From a checkpoint of a small transformer trained on Wikipedia.
Architecture: LayerNorm before each block, no position embeddings, biases.
Training: a variant of SOAP for these matrices, 152M tokens.
Each number is 50 + 12 x the weight over its row's rms, rounded and kept within 0 to 99. Layers, rows and columns count from 0. The size before them is the row's rms in percent of the matrix's.

# layer 3 MLP down, 64x384, rms 0.114, rows 0-63, columns 48-95
099:58 45 36 64 54 46 36 91 62 40 45 55 44 46 42 47 63 41 58 49 31 48 40 63 74 49 40 65 46 28 46 44 34 57 36 76 70 59 49 61 29 51 44 37 35 50 68 65
103:70 50 54 48 56 61 47 60 54 70 69 44 29 70 45 60 49 49 63 45 60 61 39 47 30 34 52 34 38 28 38 71 57 44 41 54 48 47 64 67 58 51 62 43 45 43 32 57
108:66 51 55 46 58 64 32 49 54 47 60 64 47 48 33 53 46 44 63 38 44 52 38 59 81 56 64 42 51 45 44 54 39 47 40 24 36 34 39 23 24 50 39 34 38 55 67 44
102:50 54 53 51 42 40 64 55 38 41 34 66 48 57 75 56 53 66 55 48 58 76 57 46 48 65 28 67 57 57 57 46 54 52 44 37 42 52 60 45 75 41 14 50 62 53 46 63
091:52 40 52 58 45 54 50 63 60 48 52 40 54 65 50 53 54 29 38 64 53 43 17 74 60 43 34 59 48 49 47 53 53 75 44 19 60 39 49 40 59 57 44 59 57 52 40 46
084:31 56 44 47 75 63 54 40 46 45 42 53 53 43 32 34 31 28 58 56 58 50 53 64 63 54 42 50 35 54 51 63 42 56 51 58 55 50 50 48 63 41 67 68 47 61 63 41
101:68 53 48 57 59 54 25 50 58 58 73 46 46 49 70 41 47 48 49 37 52 29 38 68 54 73 29 56 41 48 34 23 56 70 55 47 48 50 38 51 64 50 31 62 35 52 47 28
096:45 52 52 43 17 56 33 48 73 48 65 69 44 45 29 42 55 36 55 55 42 46 75 39 47 58 74 57 60 73 59 58 51 48 57 58 47 42 45 86 32 36 54 33 44 45 45 66
115:41 54 67 44 42 31 67 54 37 37 52 68 57 29 42 20 61 59 46 59 66 64 58 42 40 59 51 72 57 57 56 43 14 54 34 34 39 43 68 38 50 53 35 47 55 54 41 66
106:60 62 55 27 39 56 27 54 68 55 52 38 35 38 41 18 44 33 26 52 38 47 36 55 53 43 63 70 45 62 64 52 21 37 40 54 47 42 68 22 58 62 55 44 47 54 25 46
105:28 44 58 44 48 21 57 38 58 39 55 48 50 47 50 21 64 63 55 57 68 36 36 36 40 55 53 49 60 56 44 55 41 59 43 37 46 34 45 58 62 42 47 53 57 53 50 44
088:55 51 55 35 47 62 54 42 37 59 54 60 47 39 68 32 59 52 54 33 63 50 62 42 43 50 48 73 45 49 51 76 49 26 53 85 34 65 28 36 63 36 44 49 48 46 46 41
099:49 56 61 58 46 48 50 54 48 44 71 42 45 57 53 34 55 69 55 73 56 69 33 53 41 44 41 45 53 22 50 61 44 38 36 39 57 60 50 44 43 42 67 41 65 45 33 36
100:51 41 47 50 33 54 47 54 42 37 30 48 37 62 65 52 46 30 41 43 59 46 77 30 64 50 38 33 36 63 58 39 75 52 46 73 60 57 41 51 60 38 48 59 56 50 70 31
107:64 38 42 66 38 34 44 51 57 49 56 67 64 64 62 53 40 55 40 57 48 46 49 51 37 40 69 46 57 34 52 21 61 55 24 76 52 51 42 49 65 48 50 56 56 47 56 56
115:46 55 33 45 41 50 60 56 71 53 56 42 62 46 41 42 83 45 59 47 36 56 62 53 47 57 52 53 48 41 61 67 48 59 47 58 65 47 41 61 46 47 50 47 59 52 42 32
098:37 42 47 61 38 46 36 48 53 72 57 36 58 52 48 40 40 46 53 47 55 55 38 44 64 49 50 48 34 63 56 46 47 55 33 90 69 45 37 67 77 45 63 49 54 47 53 41
091:58 46 44 60 52 52 53 50 46 59 58 47 73 74 68 73 41 46 60 40 75 52 22 47 55 46 44 56 39 60 40 54 42 70 80 56 54 23 38 76 70 46 27 42 58 45 48 53
093:63 47 50 52 39 46 62 51 52 42 61 39 38 56 67 44 63 44 66 50 43 66 32 52 58 49 51 63 43 58 41 63 64 40 74 77 50 72 53 49 60 45 33 53 36 36 36 22
096:69 44 53 48 33 57 42 46 53 62 42 44 74 52 38 58 51 48 54 62 64 46 53 42 54 49 51 44 57 45 58 51 62 52 38 25 36 58 40 45 30 48 67 50 54 51 56 37
096:53 58 50 42 54 52 36 43 45 43 36 32 55 40 44 31 44 41 39 44 47 31 51 53 59 38 55 64 40 55 40 57 53 58 47 51 60 46 39 47 43 67 53 74 43 38 80 70
098:19 51 46 47 49 43 41 61 43 53 53 63 39 55 50 44 50 40 51 53 54 27 50 32 48 47 42 60 54 83 55 48 58 53 63 51 67 28 46 27 64 50 19 55 39 58 54 55
105:35 55 54 68 66 50 41 44 71 66 40 60 50 49 63 43 63 64 22 58 45 40 48 58 48 51 35 62 38 40 34 58 30 48 33 67 65 51 49 60 80 57 66 48 43 64 56 30
099:42 66 37 56 78 44 57 55 52 53 56 31 52 41 56 44 60 37 44 42 30 30 56 67 59 44 22 67 37 48 36 50 45 50 33 43 51 59 60 35 52 62 42 48 49 61 45 35
105:48 64 36 60 63 50 63 23 57 45 46 37 54 30 20 57 50 65 38 54 38 52 57 45 29 50 39 42 46 43 56 44 57 49 26 34 61 46 56 79 53 60 37 67 53 58 33 29
099:52 45 56 65 43 46 22 50 46 52 52 30 82 66 39 83 38 46 61 53 70 40 41 56 59 57 53 49 52 19 53 41 36 40 37 64 65 49 51 51 53 66 38 41 59 47 62 53
102:29 48 46 55 61 46 52 42 56 39 57 55 10 48 59 54 52 51 42 56 37 52 46 50 39 60 34 61 53 58 52 14 72 70 36 48 57 58 41 57 34 43 38 55 46 57 42 55
079:64 45 45 68 54 43 27 52 69 45 47 66 45 51 51 47 48 32 38 49 59 49 83 63 54 57 57 56 60 08 65 74 61 36 51 46 43 46 51 49 58 58 53 36 53 65 58 51
095:60 38 41 63 71 45 58 50 34 52 63 50 40 34 49 50 49 63 53 42 55 39 61 52 23 64 51 57 47 33 53 38 28 54 45 72 53 47 34 05 66 59 44 92 48 46 52 35
098:26 52 61 38 54 41 75 26 57 68 48 70 51 57 50 52 72 49 53 60 35 35 48 46 40 67 58 57 47 55 38 51 57 31 41 51 44 64 52 76 37 50 59 49 62 52 49 41
112:52 44 34 67 61 46 57 45 59 49 61 55 46 60 79 68 36 43 33 44 55 35 70 56 39 47 53 73 34 34 35 43 59 62 65 55 43 54 33 71 55 43 37 60 49 44 55 53
115:26 26 44 45 50 41 58 46 29 56 51 54 31 47 49 46 71 53 41 57 46 38 43 42 53 37 67 43 58 49 34 51 70 51 64 52 40 31 60 42 51 41 63 52 55 54 54 46
089:59 36 46 40 47 54 38 30 52 48 44 44 54 56 65 37 52 49 58 60 35 60 83 55 41 63 58 68 65 68 48 38 50 53 76 48 50 62 29 60 49 54 55 65 49 42 51 60
109:45 65 47 62 52 60 52 69 69 40 64 53 95 44 21 27 56 46 24 55 39 59 42 48 63 59 49 62 31 56 64 50 44 63 38 38 49 61 35 68 26 60 33 65 35 62 28 43
093:51 45 57 33 50 52 34 54 48 49 47 46 47 44 72 57 40 53 58 66 67 37 63 45 50 41 35 58 38 27 42 67 52 46 64 42 46 30 50 80 68 52 49 46 67 56 47 45
100:66 49 62 40 55 58 38 59 53 38 42 56 62 49 56 53 46 61 34 52 46 39 61 47 58 65 57 47 54 51 58 65 66 36 59 22 40 67 49 32 42 51 31 50 54 42 50 40
092:47 53 57 50 42 54 61 23 54 37 44 48 65 75 54 57 64 60 65 62 38 49 51 45 50 32 56 61 58 65 59 51 61 55 54 73 48 54 45 23 53 49 51 66 55 52 63 37
101:35 56 46 44 72 45 46 47 60 30 34 65 54 45 48 42 53 49 28 44 51 48 53 53 55 43 50 45 42 74 51 65 52 50 56 67 58 56 33 66 62 34 32 66 46 38 51 51
105:47 46 45 68 58 31 52 46 53 55 46 54 33 46 41 63 54 53 44 41 49 44 48 45 22 42 52 49 53 51 60 45 62 55 48 58 50 51 52 68 56 48 58 50 48 53 34 51
092:48 33 36 56 49 45 31 60 65 42 74 60 74 51 31 65 60 61 73 48 39 62 52 59 57 54 66 53 72 43 63 57 55 45 33 51 50 48 44 47 58 45 62 59 53 42 73 42
099:57 41 47 52 52 48 17 68 50 43 53 42 35 47 38 32 54 56 54 62 62 48 64 48 53 60 48 50 38 35 60 71 59 64 53 67 43 58 42 59 37 27 32 37 61 25 57 53
094:32 56 50 51 37 54 56 52 48 53 60 54 32 53 53 37 70 41 29 43 54 36 49 39 60 66 38 87 50 39 27 51 53 58 44 57 50 74 59 64 32 71 22 49 32 60 38 41
104:48 36 58 52 47 22 48 69 45 56 70 49 70 53 51 28 37 51 44 50 57 42 52 39 61 48 38 71 59 53 55 65 57 68 48 57 53 55 44 60 55 37 61 46 49 47 56 33
105:45 38 60 53 44 46 36 33 37 75 70 67 43 64 30 59 41 48 64 48 53 57 35 33 43 60 55 59 46 45 52 45 68 52 22 54 41 65 41 71 72 36 34 52 57 44 44 38
101:68 63 52 34 41 49 69 53 68 47 41 56 69 52 56 52 62 47 46 52 28 46 47 31 67 39 50 46 35 56 61 43 52 70 19 41 55 53 43 73 45 41 53 40 30 52 58 50
106:47 67 44 44 46 65 24 21 55 65 55 49 28 40 52 64 48 43 43 48 43 37 69 56 39 63 75 46 55 53 61 58 67 68 72 42 45 46 43 41 54 45 71 75 37 61 48 30
108:81 60 40 59 56 54 49 55 42 38 47 53 63 41 58 45 55 40 38 61 46 54 49 42 61 42 40 54 51 46 56 69 26 30 03 78 53 44 46 47 70 49 53 43 52 35 42 38
099:32 43 45 59 42 40 42 65 38 59 50 60 60 46 56 29 46 39 69 58 49 52 46 43 68 58 51 33 49 44 58 41 53 48 45 30 51 44 34 59 54 36 41 30 42 55 61 54
103:57 39 28 61 49 45 49 54 62 50 50 36 41 37 77 45 46 57 50 49 53 58 48 75 68 51 49 45 42 47 43 40 72 54 78 31 66 47 58 58 76 43 80 47 51 49 37 43
097:70 56 40 68 63 71 54 59 75 40 37 38 64 48 48 47 66 43 48 43 48 82 59 66 49 47 32 39 59 46 46 38 41 59 53 66 65 62 30 18 35 58 57 53 45 58 49 52
100:52 56 53 41 38 57 49 51 68 43 44 48 68 50 44 52 45 47 48 65 41 55 77 46 50 52 24 73 44 81 49 33 34 67 31 53 58 33 45 45 55 56 53 49 55 56 67 75
106:63 43 61 44 34 61 80 54 40 43 63 64 61 45 61 50 45 51 46 41 59 34 71 31 73 53 42 32 59 31 65 44 49 57 66 51 47 55 54 59 70 48 47 52 56 47 50 58
096:44 52 57 53 65 54 59 26 51 70 65 30 58 61 34 37 54 61 33 58 61 51 45 41 30 61 58 59 47 40 43 50 54 63 76 70 45 75 57 55 22 42 44 58 52 71 30 39
102:55 61 48 59 34 59 32 29 43 47 56 48 27 16 60 64 46 48 28 47 44 74 57 52 45 51 60 72 48 56 44 51 44 59 41 58 65 57 42 57 60 71 37 50 51 68 47 37
102:42 44 60 44 33 38 56 57 59 42 44 66 53 29 43 59 21 51 49 34 56 46 48 31 50 88 51 55 45 49 55 40 41 60 51 53 32 50 55 40 54 54 30 57 44 46 56 33
112:75 54 43 55 62 23 32 63 49 25 42 39 39 56 66 68 29 39 55 52 58 59 52 49 71 29 40 41 52 20 52 61 64 44 46 59 65 50 56 48 50 46 54 15 50 42 28 34
094:39 32 52 46 56 49 47 57 57 49 57 81 19 38 26 49 63 48 48 63 71 77 57 56 56 34 38 41 56 54 53 65 49 24 42 60 59 43 37 46 42 45 38 62 58 35 36 36
099:49 61 50 74 54 48 55 44 63 58 69 57 67 38 75 48 72 43 48 49 47 47 31 49 58 59 63 32 43 55 42 61 40 44 74 82 60 25 42 44 68 62 44 50 45 58 55 43
101:42 54 44 49 30 47 63 55 37 45 17 60 65 30 51 48 50 49 48 48 43 49 46 51 45 42 51 50 42 68 51 51 33 60 64 56 67 39 61 67 61 54 55 49 45 62 46 71
086:71 44 42 44 57 46 64 42 53 40 27 33 91 44 60 44 35 34 47 51 55 29 42 55 39 49 56 72 40 66 71 56 41 62 46 46 62 55 37 37 68 53 58 47 55 61 35 45
090:56 31 47 65 51 38 46 69 52 35 47 61 63 60 41 28 38 62 68 50 39 44 30 50 37 59 63 54 53 33 60 48 50 48 50 66 57 54 43 60 57 47 53 58 43 49 38 32
097:43 60 50 52 51 54 66 51 55 40 50 25 69 34 37 47 57 51 40 48 49 42 50 68 51 26 53 47 36 58 66 47 48 66 57 32 40 76 41 48 52 55 61 46 44 61 45 46
100:33 50 51 42 68 62 46 53 63 53 69 39 63 37 41 71 52 43 43 48 58 50 44 52 56 47 34 52 26 40 34 37 40 40 34 47 47 44 49 67 59 60 41 41 47 56 62 38
100:46 43 64 46 44 39 65 62 34 56 53 45 29 37 57 62 49 66 40 51 59 63 41 49 24 82 70 40 61 47 57 50 47 46 45 42 39 52 41 37 34 48 59 46 65 34 73 47